Part of a small language model's weights: rotary positions.
Each number is 500 + 25 x the weight over its row's rms, rounded and kept within 0 to 999. Layers, rows and columns count from 0. Numbers have three digits each. The size before them is the row's rms in percent of the matrix's.

# layer 4 attention query, 256x256, rms 0.0596, rows 219-241, columns 0-127
105:492511493502522496488482475527520485530471569486501509545481499515479504517476481458461484494509485504518512477499494494523503519530523496468494531499516524490538457484504473478461454434523525501480533501512503508487464524502512491513486481498488512488518501479462460517521474487520455506474521553491455478508429531520487531494471493526504486530439435501493470499440519499499471526496
107:503475496497511504490509502487496509492536451499501482476490494525553517451502516482495472531493508531494487510491481531497498480503484495504505507463481524462465529483505540523500496458556509467530517531499499526474491485474503485440481481468469466527524499449557502517511434542462523476500462481546489447518476479467500453482524512509529508494466516511514511511515498514504523530541
112:508473510494514555504525487482496489480465483498459475531561520530489478473482527514514516517515518525494497510483467512533498489502525468456544511470545511518486444508490545507526494518543474493476482519489512483491517471534471509468506470467458480491498510501500471549517505512493591516496516455496493520491462545515479492499480467492527480504483490512477539482476518534529518502508
106:489525473463491518468473481513507487481527517503536516525476510467474506488492541462507492500516473487502476471483475485516517539530508509502535541545502490530516487493530511503508465490495529487549536510516540495497516494486512525502542483540550485484512526480501457466482511512487470534508582485473503483523504534497503523517486527511513519488474537480537462487492478494506494535547
104:509528526545506480511501508532482464477501529523511505480480471490474519531514497483536528498489501498479504496462494470470486492522482520498524468491512527518515478510497503538478472503542460494475486494484468440541519505515440463528539512511497501492500482515531510521529499493535470492504515521489509484497491500497528502483549494469524494452504475445527487466529461520565538537487
081:472511516481523487528505470473505502496508492520479493515499500496456541532524549490477521477467491490545485474484503515497506499507493473497483497488527491486505497492524514514487511528500496533502494536497507534501497511470483542547545484519465471494526489462470565527484493527512448498527495502550493535525545441535483484479496493494528496526503505513463548496501475511492486530521
079:488513540472534492489477474509471529532503426511551493461505470523492441521486510513535514484486491480480512473498554477512504510506462544515489496506505511487543495535529502463489502513527464488542466510471518474479509539491482504514528459477500478526496534488515468476484494535545500513485505548475491468513489504492487506497507483551515480444454520486491492483484462495541489474499
075:505515532517493485503454496492552525482506468459544513503497473526520463472497513508480447496498538518475506483509547488508501449504529542499474510497520491529488510521476497478497533478499486485537485526429511515480478485434510461513519524468502533534491489516589547487472524519529516519524511504517507480528491500459510483525519482561496461483474495498490482464549512496506471494495
079:505490518510518530515478494502474499515515474483530538506521499503516536478470454518550464476480536535445474501489497437523518481474551490458468531498487534491531517496490515545514496518518461476486489520491546474479477510487483475475517466474458512464502491501479473524517472490486515498504510470501503452454499527477486466521515479523463500517477490487486459516495496492505505486491
084:480501509491474476506506525491521511499513523484530511492499527517502487463486482541550497471504496509474514499477511498518573508430527475493460536490492562485566507522499429519492523520511456521523459530476528477500517508489506506496516496494502468502502473529552513522482509502487520494460489509479528516459534505530496521478481480563487488507524507511508514514505519494498495480467
077:536508487476513488490448503503539488495531505458478516497462492536527535507517486494515520519521479508503477497522448488526551552515486509515506504491498448440491505550522484492466482482479522534533482492499536477511527464502481461490492516491506505483528510465461471510491510526516504472533483493442436546471450465497532531480557506458508535529505463508488493515485476477506515508475
084:453511518505457473478510522482478485501500489487541488508501512500540480469522503525472499529471526513534525531470523482450499485530505472499497529486458490514483492488493470473505508467466488489509499447487514491520512475529479503487544503498500498515490491505489492431507500481486505488498459489536473490541438490510517527527524492504484502472534523526510484493523519524456482463473
092:501483511460494466530483526476543521463539463534490486490475498547507499491475535500489503512479503475519503497512550545545507479493511552546499483503509500520464500486503495525487526553478463516515446525494501499477503472499496522557463526498516508529548502507533516482489479508495527451479497495499528545511462512504541480536498443525520462495511471488481494466539529521498496492495
079:480522531517497525519495493487555525479506495477493504516500550415513510540546496523530514503504562525494486533494466468521558504505452495456500474444481506472528491514508483501535499488490490514504517474504507524490464498544509492490497512470526485511489515489445479464493477480517496446469499465469510517535511472469501489531489484482476496485480480520556524498542521465529504498498
103:501492532490443489489473452494468462492483524481539486517496515525531469515465501524447516542520461477510497512465510509494479518503501476529528510528491506522467493481500549506491465514481516474489478556542445512493478531491478513521516482494506484481468518496489516503519510477477466522537514510482505516491523494504500557471548496459494500505483530458510468485501504524538497514517
096:523491510562514503478484470521503479462480486443509505471511477503467518504459522510500453498487471471531522512487515465484491478441482490526467488465465506516457470537481512507523516502465466527504464499519543475531508501484526536517448512515501489519456477502438475504516467487487481495519484542503470504536483483483521555510498534491465514484508491495496518500460482473481487461495
089:511507499473523499474522523535460486530481530481536459480533498481532545468530497481499516543508529482509483516523475531512506457509461510509523486545501495487516526509506552474496520520502511494434555500514485489531530462507511525468459529519463519483496515477480467494475511519482499476517495545503492540512501488476524494457492544489468536534474480528506489509484510536496502536538
094:536515479544511509495540491521544548453487506497496514489511457454525527474498509501483524482471530519499518518472483492532534458499517537497483522492492531477506476542503498510478468433495450512501501491498524532531460480512466496502481521490503470501444513485521468458460519555484539512525458498541496487515518470530529488528494477568526498499508468521482480520503505515492507491528
093:483480519535457495514494463517487513427481477497521518445494503525492506497516457511506517489518491510507495471485534486527495465495494518509514509460523486461492572522472497534475500491467525475455502477508518506508445494492513489506504518523516497503524491508499498499505498498469484504522510525480521502484523467505528565454477460478518494501515529502463487475523507533490496545483
102:480467491501448494529484497494512497547491475516546487498472512510516498476454459492505494448492475480491541500505527482504532518532490486514531486528488530489493472513523518490497483526474528497488509481551494474459462552490497503516534542498551466474459495512479520534516476498534506511531519471482557514510532532502504526549482458500501492516468550489549486494560483528471517485518
107:547534519566499481505486463520480456507498539488499488489521496520534545519441514492548504486476532505530465532475456506503480487462538460478474521469449508535489449495522488522476481453504486463480544544482515500513527488494516510495476498508444478494461519499517503498487514467487493503510508509491480490548491505493491520519518502533461504468529490488451486515464462501488494494499
103:502527485464488511516486536493454496486488549511496499515488498500563490474511521530531482513482503488494451488454527490491498495464518479507515526464438482544509492515490487473507484469499477519553518488438511516520508502500494482515499499483502532515472453495507511508530472464509496542521534504488482517514515452461489458539509497488517535512469498435490559501474482525530477493496
113:529524461460545485531502494549534480518484489490504508498525514486488560493522481533473476504478493472522489508516509518485540482501568524495493520564464501462479504541502534498491508462499480518535532481451505463547530489478502499549463512494466522513519501492520467498495509540478487512479508468532491503530458461516508483519484478527470487473473489511534485497492515478517483537527
# layer 4 attention key, 256x256, rms 0.0632, rows 219-240, columns 0-127
107:467519493513477495492480534488535534523504516492493513517526464494464459494458495537499543543502479471483478519509533529499521491513517494507488477521481468580475510490512494466496522506500562527492494516448489535506490539504515488534537495525526486467482515493457529458480490439476517499521436482543472502473485497485521502485488531443500513531518510521534492477539479504486499485486
101:535551506506490515477485465522471480500475499508530488470554454500433517516485515527483548490505507523492512527455470481499518470559491531544498528463522482508517476501484494506519512499445473527512483475463512519481512509529493530497507556488560513527515514484464518491522474494550511489549517521515487488489499501544471500517494512492440467491489507459505500498514552445495496524498
108:516549504466466482541505491534506555529486472500521465472529500471475478472512519464467502506470492494532531531548531528479537525504475486465506512517488445492485508520532460508463477477497499505496545479508530531548471433470502528510494470490541486511493478495486487522510545464570441504508492511460460446489494467526515510522467485494518519523474536458480494500532462471554545484527
103:501505522546532461478535519511517484509466463500501510504484488511460482516517459532533512480492504527488505500508511499528484487484495504494495533507513521487492500491484547561502506477530526470500488522489482512519557522511518524482467544479494469496535527501482497508508459494488501513517452497526502536512530499518477509520493475516533477500518521507475524501535488445485487509500
104:511483496481502521498510505485498509496522510485462512510474517495501499488539474486496529484450477438530502482483495527519478502453502547464497466536500531509455497493498469501492510514492477513553493489478505486510451484458540502481442463483503476526534472504510486485511502560545512529523484485500520534517469502547557562512500498473533501507522528550480512481495499493505468476479
070:501498541512517525469478500471458489502467485474521495447516469492518503494491446519493530515490542524487539528527486477461506504483496537476526525466518521508475505507556459483521481472495521492511530515497458474494472494480479523483430530518474463481521523461458503496497507501457499526511508527470474477525504523540497539503543487484489471494541500530461492527542488533520511480505
079:516512492491497523478547508469525524491511505496516515515522456485503547499498472547503486511500509534492509507503433460495532457454487497503461537536528507517508516536495503542533512502493485536514477486521531528477491529538505508479501474512433526483511542519481451536477494465460531507511463484534489543526469483521517519551504461464512509542478448492503499499491524504440476547514
066:513523506460472477497429520520480524482529495498507503497526500466473560467470470505487556528472485529508469495513503455458516508498543523517498519442515485532514500543455524467508470468486523525510511495468517476515553503500502505465500520540541480493485506507468490483550503433490517560509503486502514474481517477526454498507524468495481523523526483511491524496523541506476503508479
077:445498545481490500477488509486498469487500488482512488528495530530477497506458511453523452492543451533521511474463500531477525472516505459514505521540495465523486460504453527485508550444536505505471474488522485491521487533511508508507584517465527528535472468498489468480497498501502537469525495507519473529409521470512499481487487552476519497495479503484467496452498518475496512472521
089:500545548478512469524475507441503512530471524515540493543494535479514480492484482476548440492473527503504489474486512536457508484531520465484488481503515503478484476473479532454503522495515542487436491448500504514522487470475490487484502484476532545553500493489512492491488477506539513482460493473488476511460465477520488458487491526464530500466526477477513508463505533458524486459533
064:495501452514458504477524480488509500460512527473514502512465527520499507521467500525481445502494481550484545537478518470535489504476498498451509501511517513526487540501493521481534487531529519499500454496536478458483516485504467493553534543486507553502494486504515527515498467503453508490471492492494527528531480468500474471440484501487477494539460499487504474491531521523511506526548
078:509496463471491548541501533518539504502536510504521533522516494481456546445486503513461530479493475490497469510486494493499542522526492492501511479422469526512511540498495495499474446430539518488490536462458475556533505509489491508502447458556497478486483534536493531516500505516461487521519485487488490511541522439482518511511490455497439476522437508524516496522452482504451495500544
090:464502495443524473503474529481493507485502519492534482500531545500521499467459474478517485496490525497539535474514487500484512513472543485495453501513478506475460503541470538532469531465514541521510554432520473501484508505480526519491477527497524537515530472478500475510541513483460484486520537484501487516473464470496506491534511490534459490468497490477543477474500499493496536521564
078:515472493483521495461451505522495500477506489525526482489481487488468507480519474510512518526539482523528505534547454479450487474509544507467451538497490533495473479497510475536498482525475536505522533498520489453473489509503527478469492504491469488476499488479511482492475564480475557531499530467509463509518457493495523534498521496504496487514525531506499479542444474480510475555467
096:485460512506574506463505469526516496461543473483500498494488472517524505522514471489505530503532511481565546515538494547488483515492511536494473471508522456551494486501460484570505488511477485512493475472460521499511476503500519496473498462499508469490565498524513492515528516500485517480502483546454526487486488509495483513538538520525473483471488520522459493555477478517514519500463
090:498517521523456517497495498541516507479486556495448493457518477496551517522516498537516496513446476467465505522490570551476512477529459474507492514553484546516524505536554497477498502485509506505549514516480523514500467538525480460533449498490498500484510501475476513505489494486506503502473529491468522478526518499546524509481509473532486518577501530539503430559508499493495495527492
094:524496472494516491485493464518490483526544496491519567523498525490512483529455462519510531525468454465504495516481492493501491492482509517487473484536508472481513503467510505505501476474493490462500498453487510464472512547482514560519512465534499505459504521487457471505498532434508505491514459504480498493525508528506490524495512512504496463509473540513519480535530488452521496533528
085:529509484435475513499506475498523463500524465517501488492513549482510499540535478484465463485514496484509475522509512525500520539526544502483503481463518498519494496520517516520466482511493514516508523522536436448507496453484473486527512500492486526493499477497529489531522520514482477456496517453496480507478518500466521523523507529500500495494494484498507517482534502497530469437499
103:483501563502532486475523488506519493469531499571487512511474480516511496546472485483489521515461477512537540511532453510448491504497505522516472532518506467538500497480474518505480503527484493506491511499511484472472513509461483518488467482512532509495516528531533514485487517502466524470536469521473500565496459527547525530526471499516469500482512503471495462533454527509519506457507
098:469518455462520515517499503501494504524492470559506548501505526520460494464524516506498488514538521562510477510482512503458552529533501467445462472519519498543523446498455527494489492519501510481488484547507452474537517441474480517549513508514531525500496456496531471516499510501530551483496493488565498465511533471461517522504467501498500514481532482533510506489488541455492518476476
104:520542478551507522541554552520509520507460505495502511510514533504488494498533478534496518527489532507442499481520464511511534496500456490505480522548498519464536505511540474488495459469540507547535542455511472520552508493493540520526513548500545493512509491486502510488473519529495490507492485468510481519521533505491484524520477519506512481524531506502489509462492491465502513478519
112:498476477538460517457488493491469467515481497452422510509506502518537534481492506519516498468467505516486459504470522486529497519505453483546501490516518481486483495525513505459530525491506492532483510560516507482513488501520480530474485506513480504511504484504498469454504526542488463536474470530511515524515545508524500538519514477522496532522439506489503480473524470533526469507545
# layer 4 attention value, 256x256, rms 0.0633, rows 192-223, columns 0-127
094:551475494552524525538516512496489516500483473485502543511506511523528505494534528494472537480518499504504534506465510462542450482471526480486536492476512506457488490580493453477493483523492492497519488506521517512469544454504514519498496501567474507486506510502512508519523523448510509464519520505539505506517497485463497529538486470512473438495483482502484507511485482531524471486520
099:473496517504484537493577502484458486500477502540478543502442543519493497526489486486463503514491473484557474485444463474514503482484511523518528504493510505519542453497481468472501524504471522466469506497493543501487526502444524516494517487488475505497533457460526483467503503515522466544481538471519484514489517518464528513475513539537501484478518499472476478484493527490491514528524
100:488468525520543509467509521484475514512493523501515460525532460475490482497513465516497442481480545530499511454474540516520440575492485497524519520499521512511504510494508529481486525558543532522473456491520505483495479470521448530528489499498451517494507476482493493484457508534537477488493500518478516522532541495496459509475514472498456486526514491468539456504510419491511481454486
097:494469508471483512476507521487507474459498515530484517536493507513506506527522534513507489537523514499489508479458465480521483507501472476490480530503488484519491449538470519510435479415521487497488510503519510531514486497495502537483556527514526493525486481444532552477528464550461510491509500518507543526567501490488523486508512516510529527498498501512557549516497462530528506479514
096:491516515524488467533497526521481465489509503556476482505504546492480512473491489474478505473457489504496545512505498485499466489490516498480513495479491508522486547532545449488504453504538487489487520495499482510507485500509458513511516537510527483439515453484583487491470543518510530540543503505517491524525510533508496525498486524491539502514463459505478504522429515485464464515491
102:503511527537486480484546499539507519532481524497496492502491498454503526528479499504531507512505476518546505542515514515488502521519502509497493527505502485528513464478495540482500534508406479516512532528503525487515484531491448486503497449482510456485511461565473437540514538509480471483476494489514460512515539480524518528487505522520472546483525542509501493492496498507512519505513
099:484481459508470465508431512492527491484481496505504474513510528457537526513525509514546547483483539505463499527508501497497550498547500547528494535507488487474512508522491530512496508492485468470474505523504493507516500469532510502489510513485531517473499491500542466508477477448518487524498487489515555478480515478532523490481499479462504542493462555473509529548513506464520513498491
095:532506529444508453517519483533540542537540493508486489534536464496451510520512508525522518479501515469499505532513503509467512492496513489508472490515523545520472469530493489483507477504521474447415531469511495499514497477488522540465515446506519479526505483501486513483478475516534505507525504466502470509507511506458510470474465504510484477464514473512482471494499512490500483436499
097:476500530484540547473469489547520522468493506500487499490498548471505496529528490474478512452502534455520506541470508480508536504517419501530467464504489531520459505485550501483502483483529488504536533495462479508471487526494500547506442503487550492484516492472519482516498455461538502468550453472476479506471515480457482553502505501530512519537502492520525544509491523538503505517481
093:481463481545504552504456482511496485518504506498499534536527515537502524507486503526502488552533469502488528483476514493545512487509500468487516483478526510534494480490542504548456470509512520468477486498532483477485483455465506494489509543484498499482488470537475523471526514522486512483450492510521450520506532505502515489534479484450500438542459455539487465488503512476516491492473
099:512555475536495497490487530453525503498564471494490523500476494544532474496475527482491495498527481467536449535532512468490491515475505534503495477520495480524522456561535495494502545570513533504530459476499518496496491512472502478485501491481489514491472488510520478535514480532462498511480504470509500504480506506533493550465469527464486511500497479477517507526453469504491487530524
104:510523493515502474506495506544483512516473503536481481495486499525528500506477523496470483473509488436500449485484480475520502477547510514497507520522527507476483519506537465469496484448488494510559512476535471468482499509473508489491511477488513550524522495493537516492497531539547504499501504491522470483484476533506497520479508474495521521538526465515509533501515482464507483546492
097:476470462477487536502528518488501559501540518545474528528502505464503498521463518511469531506485464487540520505481446505487511514501543507516510530531463487476529526502526520510485480490529494505465518484494513497482563455506490472495530483493469517480459531507518478477506489481475533510525509508540474493494515537489456499472467494525511486513524503549494513467525525547498504486490
099:495483495439443477466447480555511492504504487511484485463456519504519508495474513504521540523456517566507521517519518485449504551468482488497513527521521536496555518522507530499549534471504532529471488486506514505565497488497486506492514452479471494514516453484514489481519515490499500513498459508548487484513486533494508493483465498524506553523526479540541550443521495516502499577451
088:541513490505495497526493460514525525549529551486477499507509450504529516503452545497508510479497543507436526499506494459457516466520512494506482525493481456529494491519527517526529483506493482546538494525505496483508489486512494542449518479500499500513544485515504502506505515481491513467511516456466492503491519481530490535550501568498537504504499503548484478531460517508478512484520
095:508476466492485503476510467449512489501515534507515520526441487490495473480502539467517507481522493520475474499472502482513489540479527507478483518458468475550437488557540481496542537501544493493496491511497486489523516513479491525537495542501491488530489490552484495505473495521511514511518463506486483530501464518510520416477474479453524538525503472534513486444468498450432535528512
100:505495471476487500457527514502458481484486452454500491513452537511481506505470506466513525482488462538515473485513490519488486547487547488477475487488487423474535514508475502526490497464500480511506488509474515531498498511483498506543480527525496487502523482475521523502522495529512519512514530496514456521558502456489511506462458492505502509477465546494534529499486518501512505484489
100:527471529511490502529532525463505500500497476507540482494535517486454496481567519513507532508488541510482508476507463481469484478488495484488502448447518502474485508567510547550523501504542523542454539525489447489491486496516527504507527485500487540462507500529484504479483505537504520508472480528505515510489492495490490501565459488497512513574546480511497492488482467519524476488453
100:429495488524512511491529475495460483512529501565521529484495488477518530472474474546497506504520502565514481544481505476497508512482508487520507481484468510547510506514505514494544482463488570542475492571490516479506515486496490479485501525504509546494483504493466541494503476481508509510514518537515547528498577488516493470478470489482499483511512509506483506481502483526474475463524
105:490487556509493467479507476430528514541501497501488464508523549456545438510494496473530486498538522534510496494499506535479498507496465496520501474517459510467477500494442516510535559477509518559501512502530477471495518480511516551524483464506514482477488487531475494529443517493472475488467517524486441538479512464514504478492497500542475476503474466495491482465497513446492500498517
098:417530519483466527544490502518488516498500477486514524496512497508512506471534512476494520491492503503513503549541485517490503470492494511426498448493487475498507476480470530492467464509508519510495483502530489486523500496476495526497472547484478516479511480490516511547502538481504500488478530547459465475508464474463496519499528477493507456489556539452483500492491510460472510496526
101:533470510505522483507501464523510482523504494543470512493509485492502493519482501511506453468492470434529507519498500519446506507485492488481483524501483472527483535522522509499521459428540485510514525489509449476447503474477498494505495478512505520516550491478533520458529520515520513491498567478504522505461545436491525520494549485527502494488469508503508473534535541492526524505530
088:529482517498459499539516473511498476502466492459520477511532515529470487498492459517519491453497505488527495490451487488441455485506554517498559494528500497514484462524473484500520549461559504465519501484492520540488494493491487445500509455505519535507508477450496513463472494545505454525510493521508526502508525505505508482499559477477472490480465522489531531508511529465487485513499
108:486559521494499524508510526485488501475506500452508539494439524530488498515474516521486480509534545499510476482499512507543517532495454519524502507500495494460529452543503477473496478511479503461484500480505522499510493479503453478506510470515489524528484509537445551475527506538521490530490505508486494514533515463468489513503481502474489503506492476499472458546511463474512489521504
100:508521512519534528533523509498500446484523499482474463457494507493469484483503447519506540495497523479483483462492463477464489497446474488504515468502500492524508500538509505500529508510514551462483463514485546491512492534461474514501507486519504503478443478504521518511515505516550477496489464465466535525495500474461525527498489528533471515486490512484496547549491484503479498484481
099:512516499513484526492545479533543490495471459531494535491472514522484501536472530473463457461479473516483522510474469490480474518481477519459528528516488528532510461455514494484486492445517499565536498484529543496471511497501542523486467522458497528438513488470484477533527503524520509504524492550550515495539461502460499520487506512488506499503507522527531494532506545534527503507485
094:522552476505465480517489502514445492533509513512530488538470491552519487505485495480464507502496443511515454531501479546541512485511463493514475476503475501540502528496462524464496529502534516538475503476519462491516455502526564500482436512534509505509499470490499503462500464474549525479443471525491504488516527499477529503516487492533527519488525534509495485530478508548518476464527
093:484514491510508505445501512505518512488486496472512472494520483504491514490480523459434462543471467503522511510442506495540492492465529498477517479524523496491498480496489488544489512506498528515471473510529512499521504516490479501507524493499535429467498501467535500438487500496494505500512503503531483467515523503480525522481487530497479488511509507514532509516520506553553507485497
105:500455486483515485482486492471478490515535509511512506519513459482499490498499531517450490475483529511513484559541498507526497504500453516476515498508442472522484527467466526521516503505488463495480497506500487494507516494487536493512544542547469554532495481484513468492483505505537483478438505504484506489507525518472509444538485510525485515503487498499511464498497533473520519493494
097:484512475465498472474481468539517505513484474502493468490523513542520505442455507499531492506488522488490491503468482488446523487500497498539519550516509501466473498483480466496471509513501509477486478516489529469502551495490493505533481495487525504496491494499517492495531490470510508525521483522478509518488482509534507521440500479479461463508484529508470513494504503485511474482497
090:455540462498508528505450470461484521488497502528492481496528479476471540502508487505533500473479496513512487451540487486538531496456510492477539508485507535518480504481494531527507518532517497477485508484513496499411450507533449506474505499513479453533512471512520465530487485503531494532510464485508500523458472488492524541506517492495489496481532485475492502529501509480543498519509
101:506538469533491511486488525482520490508499494490528524513512505494484485509486496517526493483501493475544462453512517510478491493490467494515516494465469489513518461513462511495482578519538510464518546477482480480527475436456512503467501533487505483496464514474500470506500516527500484509502542499520551485489460452495495471454529495521495481517511554500481508488493484504504510501482
# layer 4 attention output (transposed), 256x256, rms 0.0592, rows 192-223, columns 0-127
094:517516492536508529482480470522500520467487522517474459508476519513496517485489520511491493515529457495482488533464554437499489525511463454516521517510459569462496479523554487513529497474502522554503533474513505551479526483519519500529476468507484491486493497543493515504530454530471482489479444508524490487523533488517474490522499492510433486497493474486475501451545502535534517504519
099:481492440539488529479537499507464478483538495484496520490497515524487481496505496488462527466495451493515523517491516527489491514481453503461465497500507509474525494517499526481503531535485486523546473484542529531516506503515480496488486526448514490499514585541475529483501477511519539508492531512493464447492495479494529472489510527558466505510550503506499526485478490509503507536441
095:496499445446511498502530479481491509491476497538508504495495544509512484525506495482503496460477527513501507539475470447502499475508540506481515531501476477511492471460450506538469487444504478503485471512511474480515540507512503481475527489500509471479468483506478521501476521503535516485502484484490465482479504485512516467532564454481512472514505471489507487495481523501476527512497
092:470468504509476501517496489469481502473474479520539457482474488489491489474524523499503455509509502509502483521520525532465504530474540540509541522484530482463522522463504490487524484510501465515460503467500482482448486523497547545469496475555567485513539555487537556490505516474509467501523508529536514490507514552477454519479481479497501490485522506514464526504509496497516514487514
089:494498473483535507526478518498510482541516482495479486525504499538511513503525496488503498506477544484492501472493503522523550473518453534475539493512533525490498448515505536453483526493492493504508557441502512492473476478547524538490510468549494518508489494507509529503500503488501485495497499464490517487486516504494553488523463499481492551498482507539453494442567552478497510496490
105:451507492534506502518523515528526510542525459473513506529534520465500499522488479530492536487535527498510486524508527521456543508474543491510469521505474481529499490531512444493466523490478533525521529557429494488517502503456502519511525494482499500494482474520482474480488511519511481482478459542524522457489493493482520448482516511495512513456501507497538468515508493473509475514531
095:492448504490514462480507508483474525508528552482517524513569505518496529508476509545447534491505515506505488510511478535503534505477509511543453478510445534516527481543491483503495537477499498489507544471475498545497488544489476500489528519481486464543534476505495501467502504501483520492524496527494481503491477486504533468506524514498536498492528510509534512465534502520465463530543
094:490540477517495480509514508484477474510533511478458483518498459491494520485475459490490519543499507518504495473479484488540498518471482485488525477506581473465508514472476504482502516532472483505482512509524505483544494563533504519516477499502511480482486491457541501528452502491447515513528493456507477453521475536456480517486508518504484505452560539490479536457492473525513514457506
095:504513496514496502459490498502464504502502471463540542476487473513497499519473470468512450510513529456467482484500500535513493488517491488448532497540469515481496487505430496526469455517462492503475479505500477462490479537533516508496477484492475469501489509461497479466515518542473527510502510511504464506488482486553465525468519504510497507524490511482467470492512488485510487539483
097:478530491506491476439502511470535522477486483525466515520474491500482534511533492487537496463465493525477463493521490530489474504473464520506500492482457454461513496475482545531534527483495474502546488510535536448482483510532506494499529519494448478518490489494476525527429514498527493489490470525464474515506479475482536513468534484478488473497541532506499484515525500485480489510544
096:497507520518508512507509511500512481576503463528543491511467492481497503504534461507492479505501523472479503479500476435449576494515509499488495501542520503495527541512479551501482509536512484511488504474535486494495496492514487455490485505479495547486466529554500481507475568543542521504485539512505496514515523480547512521497511538514510478483507484520491448522522525523516490500505
096:457487499493479506466470507454449510500487495537489507472463511443498491489498525471494504450517476490483515522498501520520504502491487532520438490512484489427490469477525521477512510452493501498474514450542526525500487466500483537475524505492505509499493486471512486537463502524495504489554530511429484464504502517455501508509465514517507473519527506501464483510489492491464510518448
094:504516494519504524511491530522514502492492489489472494525507459534447449478520484499497484479481474466550515493475505492478478456483516483467523477505503471552499532511497500568504511515519498547482486502523541474519442526509514515470507547482470476536472502562491485537464516475514500530500494515481480506525484524504483469501473515505497527555480463440508537496480508460531502519490
094:468519509532504495521488491515515521491501480558485481506520516505541474471545443524474475538499548515505454509505464494493483478490510471506506515501492467495467514497503474506458493543476495498497473515520486544511539495497507466465536494468555460487490507526517519543484512541520461491497504534511553514516504506488485536488455489492505492487531484506516508544464496510471509486509
086:509542475524515525543492505479529552504488538489492547501520521438517528450485506498510462434541506521529499472496532502530536531506486497512524504525509516472510540486490475494542525545508549558503448475500515488475535521523492520520517505480501534472512471499480511518470508519515488514487522493481466477506486469459470553494496460511488517525474481500471493515516553491496520524532
094:483449499519472571519502520495479503529479521501512476506449529484528536511514460493510464505514535487475467491480515529476470504551491517545538506472527529494546542479513476492462504457495506473501514509488511502488515514545522509478460496525525508529490482484520538478520508507452515524487501498492496515509530502516528519545491510530504518521536460529527513556527517503447496499511
097:549484507426473487472486524523483516474525487481499493503476548514534519446523465482472555502542550480539523485569530513539522476466518509482497555489509512541499526451518527507511499496508500513486481490504524501502527468517475444490525493498514517491522459538490513468485551514519479507479535491510490497531472506509505506519515498511501504488537487470468460546492543499495516515501
099:481517515546495520507535504513497511466520478509488475511504509507531484543541472481510532524503457510448498521519510456513470479482499505518518496526487462521482462438497478546569499491535523445492512504507514507453489522482532449492503498514525490494517510512542495500503499464482488512461484483506502530445536518509477493542513489478535492519478478448494453482528514524505514519531
098:462508527551520527477484441534516487493487490469486527532517475509515526540529479506496481483532512472524525522522481513516463483476499483488495452487543455458491487479484511491502494491479538499487478510488499475460521532460503462517473528539547538507470509510504505522492519504520523493505493466507502515516408448511524455474522457465495486492520515531504494539538586529497513483475
102:474520496465498488500495486483498519467463498516485490504536553481541509513530555510502522539482543507459465507475484493520515463503515498477477468504460463504540516488484487538561484485503514539521464494476480494508505510502518478500506512438525501550521519520459510491476479478474493553501529489545510470517483525502468520485519537477489465504525510506505498495438486493508539501492
103:482497526481469488501432550503504472527450543525523501459488527525494451515490506491515492518440518547492525527490530517517529493465498503479500505518469496510502553459531549538510473488536537528515530518488471479447538485474480479506463496516485527523507556524506505497521518491533509453474516527540559523540499566515526488478510519501469465479524488542473471505496538544545472521493
101:528509487498516488486498519467489478500535487499522493454474522486504491497487534445508528454502496494521510485501512493555530543483488541459462507476545509452473515506535505488507510479513514516527490492526497471506513488504515481484480507467521492471508497478497483515518499496487478500502477528550512512531476527475537529525522500507532489469520563498486486426449528510537494495518
092:547502483530493518499508525459469492468538493515500527535493478472476486519508514457497537504493500520438452467462468501503505482501477484493463488525538473504461493524507543519528505551491468502516492491537496474491511540520554512514500487502558504511503474505453516498533554501477495496523480494510454486506489514511527529509443498480550499513528467509501453474511516465471493521459
101:479478460502502487490536498510464457492493484457477497501499493485560480436524502509550493487502509513513498517521525492483490507494500503481516503482487482462524514504474512515512494459491461500502471469521462498495548498437509509516509510499458558516452531537532490481462535492471493492518485487525512484438528431477522472502487533510510508498545536508522472503523519496528536488515
098:492484437516459539524478490501502502512516502488523512478482496477496481503475539487517486522495531528488459484519488469497502504489506494492491499487526475526505514469465504521511484535517515506461536506496472473493459488522505516513473484472476500510441523491468507466534555509479515515489517478512486509453537434505545468546489536457525494529506506518522514454555477531475533492488
100:514494508475527484522498476495482484506531492527502514507511487531456538509502505517533462472540496488517518461489507525504468496507506473506514484500495497464476488518547429463506511502477490512508478492531510477459485515530504490458547478555532488522497527521493531461505537529500480538463561483525487492472496507552471532482512496480491548537516494514475498493463498498486472520484
086:511489495473530511476510501490566494510491493503505490470499502486513527512507516482527472486541485508562508508509494437497487488484535434531478512533507515492511491526474476506474460478512545457507514502509480496460516496481479511472534515534528534527517501457487502511516532497438506497501494513499483479554470541448511495495523483508465509547489492531509517493483485490483539520516
100:480508501539483488461509455504520518483483512505524491533497522491519467506527512497491523517489479518498523509512492494520496501491516460463481478513483479500469489473474493494503449547454509505497484541491507521461501493505513545548467502532484537469489518487478482479482548513520479536537507516524515502559472472539495527496492520516501520487485481487475497503516497481532517451478
100:498511567460493515517466481547517513489491475497462549491535515493499521527441511482520525509491478507518503523479520568519501513489503500501506492471507528462510518487476539499536525503552494471458504508480508515512530542488534529472507491473531511546516477526456487498481544516522527487458499502457491506497499537501535509509533425500497484544489487483508478469491460511504522496524
093:521501484492498515530557507466464519445500547494539518529475474526504460501569497511471495482490469504531486511476506462538510468538495544501526517478512532479537491494531517520522494537479523505525456512534506503523489474531470495522514518492496487516528551442524506512496509525490536477492491506516492508530461493505553541474461563454512473480499530499494495485531507468494487481488
093:516483493461513524507508543513518493506501520506499498490498500526479508534456545522469485528464481517494457532493468531518469463554510534505511510531527514536483504497481511486539522478507486505513462536501495501471499501495519544456484575473458484469512551544498469492473502507500509561473517512529465502513525486516545476483546495508499487513460494545477494501505525547527452491521
098:516502494481484483510524505525536498488468540485525490521485475483492489498482449488468503479482550532515482475487519470473509504519551539543493500524507536497509491522534516468458521501517552521500536484518509457470483491465479492469520493458491522517487465503501500462514477509527525489525478550509518505526468497512486492499475525495545492525503496502535468477495514518476482475471